{
  "n_layer": 12,
  "d_model": 192,
  "n_head": 6,
  "n_kv_head": 6,
  "head_dim": 32,
  "d_mlp": 1024,
  "vocab_size": 8192,
  "activation": "swiglu",
  "norm": "rmsnorm",
  "norm_place": "out",
  "norm_eps": 1e-05,
  "positions": "rope",
  "rope_base": 10000.0,
  "rope_fraction": 1.0,
  "qk_norm": true,
  "attn_scale": 0.177,
  "bias": "none",
  "tie_embeddings": false,
  "parallel_block": false,
  "init": "orth",
  "init_std_qkv": 0.0467,
  "init_std_o": 0.058,
  "init_std_up": 0.0668,
  "init_std_down": 0.0668,
  "optimizer": "soap_variant",
  "lr": 0.0105,
  "weight_decay": 0.0,
  "lr_head": 0.00689,
  "warmup_steps": 41,
  "schedule": "wsd",
  "decay_fraction": 1.0,
  "decay_shape": "linear",
  "final_lr_fraction": 0.05,
  "batch_tokens": 65536,
  "seq_len": 512,
  "doc_mask": true,
  "train_tokens": 356700000,
  "steps": 5443,
  "dataset": "wikipedia_en"
}
Each number is 50 + 12 x the weight over its row's rms, rounded and kept within 0 to 99. Layers, rows and columns count from 0. The size before them is the row's rms in percent of the matrix's.

# layer 9 MLP up, 1024x192, rms 0.0678, rows 109-145, columns 0-191
104:69 42 61 43 43 48 72 46 62 33 65 34 58 52 46 60 63 43 25 55 53 48 69 52 59 59 63 55 60 38 39 56 48 53 47 53 63 54 52 50 26 64 45 58 67 45 43 81 39 44 41 46 43 45 45 60 46 55 39 47 64 69 68 27 50 54 59 53 53 33 55 52 50 54 38 45 55 40 40 58 74 31 59 52 57 39 46 54 40 66 73 84 49 60 56 32 59 46 58 46 38 44 59 54 66 52 54 71 33 48 77 56 72 31 52 57 52 38 27 50 61 33 68 47 52 67 56 47 74 47 51 62 70 60 67 63 22 61 48 44 30 29 60 29 42 51 54 48 49 58 53 61 62 53 53 47 57 40 74 56 38 53 67 34 54 40 51 57 49 30 37 37 71 57 35 53 44 61 55 58 72 66 60 62 45 67 41 40 57 40 47 42
098:50 51 59 66 57 29 38 36 34 45 50 75 39 33 45 41 46 44 52 73 64 45 44 59 35 42 53 34 44 48 33 44 52 43 49 31 67 53 57 68 57 40 51 54 39 68 45 65 59 39 69 52 40 68 46 45 69 48 38 63 39 33 55 46 50 57 51 54 82 54 50 24 38 52 70 59 57 46 40 39 25 46 62 39 63 51 55 53 53 57 45 64 62 46 49 35 64 28 63 73 45 69 54 35 44 59 56 37 44 57 52 64 59 53 62 52 38 44 43 45 48 73 72 51 42 62 50 31 47 68 35 37 50 76 44 58 36 50 52 36 72 55 61 66 37 53 48 43 41 37 63 68 50 44 50 19 58 44 23 53 34 55 65 45 60 43 36 57 34 25 48 52 42 30 45 33 41 68 56 58 60 50 46 45 43 68 37 60 43 54 68 63
100:45 69 64 38 47 23 59 42 48 36 59 45 58 31 72 47 36 67 64 44 45 60 59 61 68 31 64 48 65 62 56 68 23 36 63 59 29 21 47 59 63 48 53 60 55 56 44 44 42 49 63 50 66 48 60 57 40 46 56 42 53 45 34 52 39 43 45 63 23 49 47 56 40 52 59 61 37 67 49 70 49 40 58 33 44 46 66 27 61 43 60 36 59 58 49 65 45 53 39 60 51 40 36 56 34 56 82 47 52 31 41 66 51 54 82 41 34 37 37 58 53 61 36 67 41 60 52 42 48 51 40 51 45 72 51 49 46 39 52 52 41 54 64 26 50 51 61 53 63 58 46 37 42 48 33 43 47 68 86 81 53 34 65 61 58 38 53 54 54 40 38 57 51 59 54 43 44 45 45 54 64 48 33 53 56 53 48 39 36 66 29 35
096:43 48 45 51 53 43 75 55 38 43 60 73 41 53 46 41 55 49 42 53 62 44 43 57 30 60 36 42 47 54 68 60 91 51 53 50 34 49 69 72 40 76 67 65 37 45 83 62 49 48 46 45 48 31 36 56 45 70 30 38 51 31 44 54 71 40 16 58 59 43 43 46 52 47 56 45 48 71 53 52 43 37 54 39 55 61 47 50 38 64 65 73 58 49 60 41 54 64 49 63 32 50 67 67 69 56 55 63 64 60 40 60 70 46 42 36 39 55 67 54 65 38 46 46 61 52 41 47 42 22 49 37 33 66 68 58 40 47 42 31 27 60 56 44 44 65 50 47 62 45 37 39 64 38 66 41 40 40 66 53 51 75 62 44 47 44 52 64 46 46 42 58 43 47 52 46 42 68 56 52 52 74 49 55 29 61 40 52 62 59 38 52
095:31 48 47 63 50 56 53 64 52 58 22 35 49 63 66 63 45 60 41 57 51 45 53 39 70 67 54 47 46 44 45 46 68 68 43 63 57 47 60 63 40 52 61 57 36 33 47 57 55 47 44 37 40 53 68 43 30 33 46 38 59 42 37 45 60 35 52 61 41 43 50 61 42 57 75 58 57 57 48 38 52 56 36 35 47 40 54 35 50 55 40 47 66 50 45 48 31 54 50 66 62 65 32 47 70 59 47 64 50 71 43 46 68 48 39 53 63 78 36 42 25 47 40 44 60 79 51 25 51 61 50 70 43 53 36 44 54 41 44 48 47 44 51 71 41 33 62 55 42 45 47 48 64 59 44 45 34 54 46 54 48 71 49 45 62 40 76 71 41 35 60 70 46 49 44 71 37 36 59 62 58 47 77 55 63 46 43 83 73 72 27 33
099:35 59 30 65 34 59 58 67 63 23 72 54 46 77 49 45 47 63 41 56 44 68 45 43 37 47 60 20 22 48 61 33 58 43 37 43 49 31 65 40 47 49 46 32 42 70 57 40 52 62 60 64 48 38 20 47 49 46 32 60 47 47 41 64 43 48 40 47 52 51 63 39 60 50 69 63 54 51 45 52 53 38 68 61 31 68 49 54 19 62 67 46 76 48 42 37 53 38 47 56 34 52 39 49 65 50 51 66 28 45 37 35 37 67 53 60 55 57 36 46 73 64 53 53 29 48 48 56 48 55 35 46 37 45 43 75 53 43 29 48 56 46 30 29 71 31 48 52 31 32 55 54 58 53 51 41 36 51 72 61 60 36 32 49 56 47 47 47 53 53 49 55 38 46 49 39 54 40 39 48 43 47 45 40 42 60 55 22 39 63 45 47
100:33 61 57 30 44 62 50 35 65 48 52 42 51 49 44 51 46 58 51 60 42 64 45 34 55 59 23 41 60 64 44 55 47 47 42 29 60 27 47 52 42 80 45 71 64 58 58 60 55 35 50 48 66 61 53 60 38 47 39 49 42 63 57 62 45 38 41 47 27 22 46 60 55 76 59 40 54 55 27 37 37 50 28 35 52 41 67 48 34 35 40 39 21 55 61 23 41 34 36 44 44 46 48 41 67 74 62 68 46 58 53 56 71 49 41 38 65 58 37 59 30 33 54 58 62 56 53 42 37 30 51 29 50 41 47 62 51 44 51 52 66 51 27 64 67 59 34 41 53 46 53 52 55 66 52 37 59 62 57 57 37 68 49 76 68 45 76 63 48 64 49 52 48 43 51 53 58 38 68 58 41 48 49 55 69 45 68 39 48 54 46 37
099:78 61 39 40 78 31 46 39 56 24 64 52 39 59 39 50 45 41 57 66 65 37 56 39 43 56 55 30 45 60 52 49 42 66 44 57 62 39 56 35 73 50 59 39 60 50 59 40 47 63 47 50 36 52 40 50 21 65 58 43 68 44 49 62 57 59 48 53 70 51 43 59 41 55 53 73 37 59 50 40 40 63 48 52 47 62 31 49 73 46 67 60 44 70 53 56 59 47 30 39 44 47 58 73 33 44 37 61 50 31 57 57 51 32 38 28 61 60 25 37 61 30 33 71 49 42 64 48 62 78 50 61 47 58 68 50 44 53 63 54 31 59 58 53 50 39 46 37 49 70 51 32 58 51 55 49 65 31 44 56 45 66 49 57 48 50 47 47 35 34 58 49 50 29 43 64 71 72 51 58 74 45 46 72 34 57 55 51 63 64 32 62
100:64 51 47 46 64 62 63 51 54 47 59 61 29 49 50 62 44 36 73 30 57 49 61 62 44 45 53 50 45 63 58 51 61 57 37 45 34 40 53 68 54 40 47 58 80 52 48 50 65 59 69 42 63 57 55 36 71 40 56 38 54 61 61 50 20 51 62 46 64 65 60 48 73 49 36 63 44 34 40 44 73 43 50 58 61 61 56 63 54 61 21 61 57 35 52 55 39 60 40 62 33 45 48 36 68 47 43 55 56 70 42 30 58 42 46 31 77 52 37 51 67 44 62 45 54 44 48 58 33 58 67 70 42 30 48 49 26 47 50 44 47 46 65 47 52 39 53 54 36 60 40 32 87 63 30 46 61 46 36 46 33 49 42 49 38 36 32 42 64 39 55 48 50 39 64 35 33 57 54 51 49 49 56 31 41 54 52 57 29 34 17 45
095:22 45 54 34 38 47 63 59 50 29 68 63 37 76 41 46 57 56 58 49 71 54 35 58 28 42 41 67 64 60 67 36 51 26 65 69 53 60 55 55 46 54 69 53 34 55 35 44 39 43 41 57 71 40 53 56 41 57 71 40 44 41 53 57 46 40 64 49 48 52 34 54 29 34 64 60 36 60 37 74 58 66 49 70 35 59 51 59 41 61 57 42 51 48 34 44 58 40 43 55 44 46 24 60 45 46 49 29 25 56 39 52 56 56 58 53 56 66 55 52 61 42 28 37 53 47 50 14 44 51 69 68 48 45 73 39 48 39 45 56 36 38 46 34 42 58 56 35 51 26 40 21 57 57 50 56 49 50 35 68 62 58 43 54 56 50 64 31 48 44 68 39 45 57 40 40 48 66 56 41 49 81 51 39 41 52 38 60 50 44 36 46
096:50 43 57 31 31 65 34 50 41 82 35 64 33 64 42 45 43 52 28 34 42 39 56 36 54 45 67 45 51 43 60 46 62 15 58 57 36 48 54 61 54 44 79 34 54 42 40 48 70 55 30 54 42 62 48 54 26 59 52 50 55 37 24 55 49 75 63 52 53 68 56 40 50 54 69 39 54 53 59 53 47 26 43 47 44 51 45 73 43 58 46 42 21 54 48 48 45 62 50 52 38 58 63 54 39 53 30 64 55 71 47 60 46 50 33 51 30 57 53 46 56 36 47 62 38 47 52 59 68 61 52 67 42 36 45 69 41 58 63 54 43 25 49 42 43 63 27 42 52 61 47 59 47 44 56 56 72 47 45 49 50 67 41 58 60 56 71 54 53 25 67 62 52 52 56 57 69 53 74 43 60 53 36 60 32 56 35 35 77 43 53 45
099:79 72 59 40 55 48 53 30 51 40 66 68 38 60 71 59 41 50 42 38 68 59 46 60 44 49 43 56 54 57 41 44 72 35 46 48 29 58 57 43 37 60 44 18 64 58 46 66 29 64 35 36 46 66 36 38 66 43 42 60 52 57 48 50 65 58 65 38 74 40 63 61 44 45 47 61 32 51 51 35 47 36 57 54 52 58 64 50 63 68 44 33 66 41 38 65 63 44 25 63 50 60 26 57 22 56 51 45 44 55 67 58 52 41 45 60 60 54 28 33 28 42 54 59 52 56 48 47 43 36 24 38 48 28 44 35 69 57 39 64 40 44 49 44 60 60 51 29 43 52 45 23 69 47 34 48 61 57 28 56 52 58 49 43 48 36 49 40 57 45 67 33 57 54 55 37 48 29 65 55 46 52 58 48 54 52 53 72 64 56 50 34
102:31 64 58 51 43 49 73 34 44 46 24 51 50 48 34 60 49 62 55 51 47 44 53 53 50 55 33 54 72 50 52 44 45 56 42 24 53 56 52 34 62 51 43 67 24 47 40 47 63 46 49 51 51 51 53 41 52 56 63 50 53 57 55 59 56 61 36 45 65 75 64 50 66 64 67 28 43 34 44 64 68 43 60 80 38 52 55 32 73 49 42 44 48 48 39 42 58 31 35 59 46 52 52 38 46 41 43 79 50 55 58 64 45 54 38 47 52 40 56 30 48 83 49 53 50 60 48 62 48 42 60 55 29 25 67 61 62 71 56 62 45 41 55 38 37 54 36 71 42 64 42 66 62 42 60 63 42 65 38 42 37 66 46 81 52 33 58 52 43 64 54 33 64 23 65 37 61 47 22 46 36 52 58 59 57 46 39 61 67 56 54 55
100:57 48 51 52 60 54 38 55 59 59 31 59 34 69 55 49 62 56 29 39 43 50 29 30 48 33 39 59 44 52 36 47 41 75 51 46 26 55 46 50 32 41 34 69 45 43 42 45 51 60 48 48 34 74 40 58 67 32 61 39 50 48 20 41 59 50 35 50 74 26 36 38 44 51 51 70 37 29 56 41 33 39 53 58 44 33 59 75 68 45 50 40 49 49 75 53 47 24 63 51 24 59 59 64 63 44 48 36 51 61 35 45 39 59 43 32 66 26 72 54 71 46 32 49 45 31 44 51 68 39 48 41 42 71 79 32 46 43 39 48 44 49 46 41 46 49 29 59 49 47 45 32 49 35 43 58 54 68 55 36 42 26 48 41 40 47 42 41 57 46 57 39 51 48 36 41 57 49 49 44 42 57 48 47 66 48 53 61 44 58 35 54
107:60 51 48 55 36 48 57 50 69 39 52 45 45 46 40 62 38 75 53 66 57 66 53 55 32 28 46 50 62 50 53 39 58 31 49 47 28 36 56 59 61 53 56 50 50 75 45 41 55 52 56 67 21 64 54 42 42 46 49 61 57 52 62 82 40 53 44 40 49 56 43 44 63 52 38 51 73 31 50 53 48 42 51 44 62 33 50 28 46 46 75 57 59 49 97 45 42 28 59 55 52 62 43 71 33 55 52 77 79 54 49 51 60 47 48 55 46 71 64 46 43 38 54 53 46 33 37 50 55 70 48 68 38 32 44 55 54 42 57 48 48 35 51 50 68 60 57 50 52 61 60 65 55 59 52 48 62 63 45 70 67 42 40 37 54 66 47 46 64 42 66 51 55 51 31 63 35 43 77 50 58 54 47 31 45 63 54 39 57 77 55 75
097:54 34 41 41 64 48 70 54 44 53 70 51 68 47 68 32 28 64 45 47 45 51 57 73 41 51 54 44 88 40 68 49 71 49 33 50 40 34 44 47 56 45 64 35 47 53 70 46 71 50 23 48 59 71 59 50 40 50 58 38 55 44 53 41 33 48 72 34 58 55 53 49 36 48 54 31 72 56 65 49 57 48 63 29 57 39 50 38 44 82 37 49 54 42 64 45 43 50 49 57 42 51 62 63 41 41 57 55 38 43 52 50 49 57 66 41 56 57 44 56 23 24 44 46 43 42 85 75 33 48 61 76 45 49 61 62 38 52 58 48 52 46 39 60 70 39 63 64 41 50 69 50 56 57 33 33 49 56 48 60 64 47 27 58 63 45 39 52 51 56 56 30 60 55 49 63 65 57 38 61 32 57 49 39 39 57 45 32 45 57 33 57
109:46 48 69 43 52 49 42 51 53 60 65 71 43 60 43 62 29 55 65 53 63 42 66 63 52 25 57 32 49 44 38 42 60 45 45 38 39 22 36 55 73 63 56 39 38 48 37 75 50 56 48 36 61 78 54 49 56 41 40 51 68 55 33 43 70 44 54 56 56 56 50 62 38 43 49 50 60 38 55 53 61 36 52 44 67 47 51 66 25 43 54 55 57 26 23 52 52 61 53 56 61 65 54 34 67 64 35 37 55 51 44 61 78 61 46 77 33 60 56 41 47 31 43 49 35 54 62 65 53 44 51 43 57 69 53 43 57 55 48 76 68 30 43 60 58 35 50 53 59 65 56 62 32 52 19 56 50 48 52 38 57 51 42 60 39 35 45 44 56 40 27 54 46 48 31 46 57 69 51 70 50 34 35 70 43 30 50 45 44 39 39 66
108:48 55 61 42 78 27 50 52 45 65 15 65 48 60 33 35 59 62 51 57 61 40 71 51 61 48 48 54 68 41 35 44 35 34 62 40 49 43 51 46 52 43 52 30 50 41 40 42 39 52 57 67 52 63 50 53 72 51 71 32 56 42 60 61 46 56 66 38 54 42 50 41 42 77 49 43 51 56 45 61 36 65 36 38 67 66 26 67 49 30 60 55 62 67 37 47 52 60 42 52 43 47 56 50 60 46 47 46 46 60 61 57 57 77 64 70 32 51 64 63 40 30 81 50 39 60 70 61 59 35 51 39 42 61 41 44 79 50 60 51 49 42 38 62 42 48 42 51 41 51 48 56 34 33 44 60 65 44 56 38 59 70 27 26 54 56 55 46 50 53 64 61 41 49 37 48 55 49 57 58 39 48 50 78 42 60 55 85 56 44 43 38
101:54 38 47 50 33 35 47 54 55 46 67 56 25 40 49 60 54 35 53 36 63 35 47 54 61 55 36 47 31 57 61 46 77 25 56 31 50 58 67 46 60 43 69 48 29 51 43 52 55 46 54 41 61 63 52 49 46 60 61 58 42 69 39 34 65 50 24 53 61 56 56 51 66 51 53 36 56 66 36 40 33 59 65 52 61 52 67 43 67 58 74 47 49 73 48 30 44 48 56 31 57 62 35 61 36 34 44 21 52 50 66 23 67 55 57 55 57 56 43 56 53 48 14 53 46 46 62 65 11 47 33 44 41 41 50 54 45 68 28 48 74 40 60 47 42 62 32 36 46 38 59 54 60 67 44 43 47 55 51 51 32 46 42 62 45 51 33 41 43 46 45 22 40 51 62 62 46 46 39 66 32 50 50 44 45 44 56 47 57 38 37 46
097:48 45 28 44 62 77 46 64 52 38 55 53 28 61 21 42 27 46 61 61 33 38 39 33 32 28 51 31 47 51 39 59 59 66 28 53 49 58 54 72 58 58 40 42 45 52 55 70 51 43 57 26 42 53 51 64 60 43 34 47 42 52 58 60 52 84 56 46 18 54 35 62 38 60 66 56 58 51 50 35 48 64 47 60 44 51 34 37 73 56 47 45 52 41 56 46 36 51 52 44 66 51 58 65 45 73 33 54 43 58 60 52 34 49 34 48 51 41 29 33 59 50 60 55 49 49 39 59 32 42 53 45 40 53 47 72 62 51 56 65 54 48 36 63 63 61 38 59 55 48 59 38 42 49 61 44 28 53 45 67 51 35 60 75 77 58 59 48 65 36 79 40 55 53 50 53 40 58 55 38 32 51 42 78 52 48 50 60 53 68 61 45
099:55 61 56 38 79 32 45 54 55 63 44 35 47 47 41 47 40 42 49 50 64 56 39 59 40 60 36 60 46 38 53 53 50 45 48 40 44 48 43 50 41 61 53 71 28 51 60 61 61 31 58 56 54 51 47 71 44 49 22 53 61 53 32 54 65 66 31 48 20 52 46 73 18 73 41 56 67 35 34 44 67 63 29 59 37 47 41 31 74 44 51 30 59 37 60 42 47 47 56 57 41 62 50 71 47 27 41 78 67 40 39 48 36 43 59 43 65 59 48 59 40 40 27 47 47 48 58 68 50 57 47 26 52 48 52 57 50 62 43 45 46 67 50 70 39 43 49 56 39 53 23 58 41 56 71 51 60 53 44 52 59 75 40 57 41 51 33 59 66 65 48 60 45 59 77 64 50 61 60 61 56 56 62 44 36 67 40 60 39 50 62 47
100:40 47 75 43 62 62 48 50 48 32 55 60 54 55 72 57 54 40 43 61 56 39 27 51 48 63 65 40 40 34 75 38 56 52 54 56 50 42 48 47 48 55 41 51 43 52 50 48 54 54 63 62 65 45 39 40 19 42 47 26 50 33 56 73 44 42 67 41 36 41 47 31 73 64 47 42 61 56 50 57 58 52 24 37 55 41 22 48 66 43 48 58 61 37 43 42 57 43 44 50 44 50 43 49 44 35 57 48 63 49 45 25 82 61 35 41 87 50 40 60 40 39 36 52 50 59 70 50 61 45 58 44 34 41 59 33 73 43 43 47 53 42 34 47 59 49 68 55 43 67 51 55 32 52 49 57 57 62 48 46 56 42 56 47 56 35 49 40 46 46 67 57 58 46 53 38 39 81 62 48 29 75 42 46 28 77 41 22 37 45 56 63
095:69 56 66 49 33 37 23 55 50 46 46 41 56 55 45 63 58 69 55 29 45 71 65 59 51 54 40 51 56 55 52 44 49 57 52 72 45 50 23 63 55 47 63 44 41 43 40 56 53 21 63 49 34 51 55 53 61 50 42 45 50 50 51 34 49 57 56 37 65 21 36 46 49 54 47 53 40 54 57 79 48 25 72 29 53 66 42 33 33 41 54 50 57 55 65 26 73 68 41 37 49 37 55 49 45 50 64 66 44 55 57 48 53 54 44 28 54 46 40 57 52 63 39 53 46 57 70 67 36 42 51 57 64 59 46 47 70 45 65 23 31 43 33 34 44 31 44 64 54 40 65 62 40 44 48 59 39 47 61 89 42 54 39 61 52 66 36 60 46 46 56 49 43 28 55 40 64 46 51 49 56 43 44 58 59 28 44 67 42 28 46 23
102:39 28 44 51 40 51 52 38 33 35 42 65 35 66 70 64 59 65 74 56 59 50 25 55 39 45 62 66 47 42 49 38 46 44 58 39 42 63 58 50 41 75 65 60 55 56 30 43 47 68 44 59 51 65 54 48 40 28 66 50 44 56 40 64 50 39 50 67 39 61 49 38 62 57 61 47 56 65 62 44 58 55 33 40 46 44 50 30 47 65 21 48 58 47 55 47 45 26 43 25 39 42 24 64 49 55 60 50 53 45 55 41 52 52 43 44 55 39 27 59 36 47 60 37 52 35 40 37 40 48 47 53 51 21 85 66 41 47 43 57 53 46 95 39 56 57 62 37 38 49 55 32 54 46 43 31 64 26 66 38 55 43 50 58 72 45 54 48 44 46 53 56 53 48 56 42 43 35 42 56 39 18 41 47 45 54 47 43 63 38 60 45
107:70 50 65 54 57 55 43 71 62 48 48 86 30 47 45 42 49 60 63 52 65 68 47 27 63 51 67 42 43 24 52 63 45 56 66 52 54 60 57 43 68 58 42 56 52 37 60 59 75 40 34 44 50 32 39 26 46 51 47 49 53 48 43 49 38 45 41 34 54 56 56 39 68 68 57 45 48 33 24 51 56 24 39 67 45 58 53 53 64 71 31 29 39 39 30 47 60 61 54 56 40 24 36 59 41 47 41 52 51 50 33 49 68 46 28 54 54 72 36 51 54 67 53 35 33 56 43 52 75 61 53 72 35 52 53 63 51 66 56 69 51 76 56 52 39 66 54 60 53 63 63 43 55 52 40 58 60 47 45 56 53 62 61 52 20 45 30 44 36 63 46 46 25 50 48 45 57 52 45 55 43 57 48 69 44 42 56 31 50 34 45 45
111:58 68 54 58 61 65 51 47 66 52 26 33 50 45 67 43 50 34 58 42 55 50 64 47 21 57 40 52 46 49 47 45 38 37 38 61 54 45 36 46 29 47 71 54 58 57 58 50 45 31 37 57 47 65 51 57 52 53 48 64 75 61 45 45 38 71 51 41 52 66 37 41 38 34 34 38 43 41 56 58 48 51 39 71 52 28 44 60 40 20 50 28 58 52 44 25 60 79 55 69 48 78 46 52 53 41 57 60 59 55 45 30 59 46 56 36 59 69 55 68 57 43 64 49 43 72 49 53 44 44 36 28 46 44 64 70 32 45 32 46 29 41 49 59 47 38 52 37 38 60 52 37 32 57 46 52 63 64 46 25 45 44 54 64 59 60 73 39 51 65 27 62 40 64 55 38 34 36 47 47 40 51 53 37 52 27 62 60 57 68 45 61
102:55 52 30 34 50 42 26 46 44 45 56 55 65 54 34 62 34 49 42 52 54 37 39 56 44 47 48 58 63 55 35 43 51 40 68 48 51 47 59 57 52 59 44 55 57 37 57 39 49 55 39 36 50 70 42 71 30 44 53 44 46 43 39 40 53 38 74 54 56 56 34 45 53 55 42 36 28 49 21 43 58 61 71 57 40 37 42 62 63 45 77 47 52 37 76 61 48 35 31 40 52 52 30 61 51 31 45 27 32 59 60 68 61 47 23 70 50 51 53 59 60 29 59 50 45 61 60 56 60 73 75 49 60 33 54 38 75 67 40 39 53 56 58 50 40 47 44 33 54 49 55 72 59 56 52 68 43 38 37 49 51 47 21 38 43 58 46 57 54 35 57 63 47 29 53 49 44 46 46 43 76 35 67 73 37 53 48 58 75 30 38 60
100:50 39 30 65 66 53 54 49 68 35 30 55 71 58 27 37 50 44 31 50 72 56 42 45 53 31 54 29 41 62 57 49 57 57 34 37 61 54 46 59 41 46 56 56 46 38 62 70 73 57 53 56 61 30 56 68 32 58 35 40 45 64 55 45 68 44 65 34 43 50 56 47 38 33 38 69 79 55 36 43 38 39 67 52 68 30 56 48 32 54 64 44 39 39 84 55 56 50 43 54 53 34 48 47 52 53 44 58 37 66 45 49 48 48 72 50 56 32 59 54 48 50 36 34 58 39 46 37 30 45 31 66 56 35 53 42 54 54 61 43 49 51 62 52 54 70 43 56 51 46 57 51 62 45 48 59 33 46 40 56 46 43 36 48 38 19 32 37 43 70 40 56 42 63 25 55 63 58 52 55 62 58 57 67 51 36 52 39 45 83 32 68
112:47 64 43 54 61 43 59 62 44 39 58 64 65 41 38 42 63 73 54 50 64 49 62 43 30 42 37 38 39 57 52 59 40 45 64 40 26 46 69 42 70 38 54 46 50 61 45 62 49 58 64 47 54 54 80 48 39 52 43 54 51 39 74 53 38 65 76 62 47 35 48 46 48 72 33 30 57 48 33 41 58 63 53 59 62 47 66 54 55 65 58 18 48 49 49 73 54 40 47 59 66 57 31 65 71 57 60 42 49 62 36 69 45 49 53 52 60 36 63 64 43 43 26 36 60 54 53 57 53 39 63 65 51 47 50 37 52 47 53 61 71 46 56 51 64 60 58 45 59 63 45 60 34 42 49 64 64 50 60 35 51 58 65 54 57 47 30 56 74 69 55 49 45 63 72 26 52 35 56 64 32 43 38 76 42 73 71 54 48 77 42 55
104:38 53 66 61 27 54 52 38 46 48 81 23 50 42 50 59 45 46 43 31 36 57 40 53 38 32 61 53 51 45 47 59 42 54 58 35 35 54 43 68 35 58 47 25 50 82 64 38 49 47 45 67 51 65 45 45 42 56 63 53 47 59 34 52 48 54 50 65 52 43 48 53 62 57 63 51 50 47 40 48 57 53 59 50 65 51 49 68 35 38 52 68 72 54 50 60 55 48 50 42 47 46 48 40 32 57 42 53 57 71 53 36 50 86 72 52 58 51 39 35 43 76 65 60 40 39 61 53 44 26 58 50 77 64 47 51 72 41 39 43 42 62 54 29 23 44 54 71 50 46 19 48 61 49 63 76 65 40 54 46 64 37 51 66 57 47 69 67 46 49 66 60 54 44 34 35 60 38 45 62 58 33 43 55 55 43 51 31 59 60 73 54
106:52 32 48 42 46 35 61 63 60 55 56 46 47 49 57 47 46 76 41 19 49 38 61 28 39 60 29 55 56 55 73 48 50 49 34 61 62 59 38 54 50 50 51 44 42 59 53 53 45 37 34 35 48 32 30 65 33 61 54 65 63 18 51 31 44 39 57 42 50 38 42 61 49 55 44 60 35 38 69 60 61 21 42 57 32 71 44 63 39 75 49 41 57 45 47 48 56 50 73 60 54 36 40 57 47 59 51 53 49 57 54 50 40 60 53 33 37 51 58 42 51 44 66 66 75 61 47 57 72 32 58 55 62 67 39 63 62 46 51 65 62 46 47 60 34 53 41 59 65 35 42 38 57 58 38 42 62 50 46 55 50 38 43 56 32 44 54 37 50 40 38 43 34 52 62 69 52 71 47 52 10 48 76 46 74 40 50 69 40 52 38 65
100:66 58 59 43 64 63 31 50 48 58 34 27 54 31 71 28 73 44 35 71 56 51 51 68 51 71 36 43 65 55 42 35 53 22 66 41 46 60 55 43 74 56 46 60 53 35 46 40 40 49 57 54 30 75 51 34 50 66 65 49 53 44 32 39 55 57 42 44 45 55 53 68 44 31 36 83 37 48 58 55 66 56 70 50 35 79 36 53 53 45 58 50 53 61 49 60 45 40 43 47 33 53 55 54 63 58 50 54 61 42 66 43 48 43 78 49 41 38 59 36 59 28 53 41 41 57 64 63 48 37 33 64 59 47 36 46 28 44 53 52 50 52 63 72 50 52 37 43 53 37 56 51 45 61 50 58 50 47 54 61 66 59 24 49 48 36 46 65 65 46 49 41 55 57 43 61 41 40 38 31 44 55 43 21 62 36 39 36 71 47 49 70
100:34 61 57 26 39 64 30 71 65 44 63 75 66 52 53 46 49 53 33 47 42 37 45 46 76 38 41 68 58 56 48 62 52 41 44 45 61 54 43 59 35 30 29 70 44 52 58 55 44 51 50 48 49 49 52 35 53 51 34 48 51 43 43 48 49 46 55 52 44 48 24 67 54 71 53 44 38 48 38 46 57 56 49 65 18 32 42 52 28 55 37 54 39 59 44 42 35 51 42 49 44 36 62 54 81 77 63 45 60 33 51 41 36 29 63 55 46 45 37 59 39 43 53 46 42 58 55 60 54 45 44 67 43 65 64 52 47 34 42 34 60 73 54 58 46 47 38 52 61 45 48 47 32 54 61 37 36 57 40 56 44 34 55 22 55 53 52 40 60 25 62 45 46 42 32 55 32 59 52 36 23 61 60 56 70 59 25 76 65 72 33 58
101:73 71 63 53 50 45 56 29 60 47 39 64 65 55 81 30 50 39 43 42 51 72 45 34 50 45 34 59 48 32 64 58 43 25 51 57 42 57 59 50 55 23 43 56 67 44 31 41 20 27 63 56 60 46 48 49 34 61 56 49 71 41 43 65 58 29 41 57 50 57 43 67 38 52 35 33 45 53 53 56 43 40 59 53 37 60 61 74 67 45 48 30 39 52 64 63 41 28 41 42 34 59 31 55 42 57 67 61 41 54 61 41 33 55 33 51 58 69 41 53 50 75 41 20 34 54 55 51 64 46 49 36 40 49 52 54 47 31 59 42 35 49 46 60 57 80 36 67 48 62 70 35 68 46 57 64 48 48 54 71 41 68 38 48 52 59 47 48 66 54 60 37 58 45 44 49 33 49 52 53 51 46 40 44 67 37 44 51 42 46 57 58
098:57 40 66 51 21 45 58 39 62 59 38 57 31 43 41 57 44 37 68 39 45 66 63 45 54 36 40 58 45 41 34 63 58 44 45 51 52 48 59 44 41 48 58 44 42 65 81 52 40 65 64 56 67 51 41 54 65 30 42 54 53 56 43 49 61 39 46 68 46 62 43 63 55 43 44 51 63 31 41 66 33 44 33 29 60 34 42 38 63 54 52 57 60 54 59 39 74 44 34 66 26 49 48 31 45 29 51 56 64 35 40 55 55 26 63 42 39 59 53 38 68 50 43 50 33 31 59 53 78 35 66 57 27 50 42 33 59 36 26 69 38 51 46 60 53 62 54 42 44 54 37 55 54 54 50 70 37 74 68 47 49 41 61 67 54 48 72 61 49 57 64 36 51 56 51 69 55 60 48 70 67 37 59 30 66 58 23 56 46 54 37 51
095:51 43 67 51 44 36 28 50 41 42 52 47 47 57 52 44 48 33 39 50 39 53 43 38 60 47 74 37 36 44 58 41 40 51 53 39 43 56 53 36 68 53 23 38 33 57 39 34 33 58 59 41 66 52 36 36 45 66 59 36 21 59 48 61 40 34 46 52 28 64 56 45 61 53 47 44 41 41 42 60 39 34 52 55 71 51 50 36 55 56 37 49 48 58 59 50 50 60 31 65 57 64 26 50 60 50 26 41 37 65 43 54 50 42 47 60 47 46 13 38 65 62 60 35 62 43 59 59 52 45 46 49 36 34 39 51 50 59 44 32 59 54 32 55 43 43 53 34 50 54 89 41 63 41 62 53 29 30 45 79 64 63 51 56 74 38 43 51 61 58 31 68 50 50 38 54 25 47 76 59 69 41 58 45 38 34 48 56 59 40 36 46
098:71 71 67 38 45 43 43 57 56 55 66 38 50 54 47 59 50 33 43 55 69 58 70 53 28 28 37 59 53 53 65 37 72 32 53 80 55 46 60 70 27 38 64 34 45 62 60 61 52 35 49 56 58 58 34 52 43 59 35 41 24 27 59 45 34 55 59 70 48 62 44 50 61 63 47 50 54 48 55 60 72 61 58 41 55 51 41 64 42 51 37 49 34 61 36 73 67 61 65 48 45 30 71 44 43 57 57 49 44 52 54 39 46 46 44 50 35 51 25 59 68 37 66 39 39 55 39 50 44 72 51 26 48 43 52 58 58 50 44 47 42 49 35 53 62 40 59 64 36 35 51 33 78 73 39 52 55 40 57 59 40 40 49 36 54 47 56 58 22 64 55 52 37 43 46 67 65 53 54 52 43 50 71 71 36 29 67 36 56 56 51 49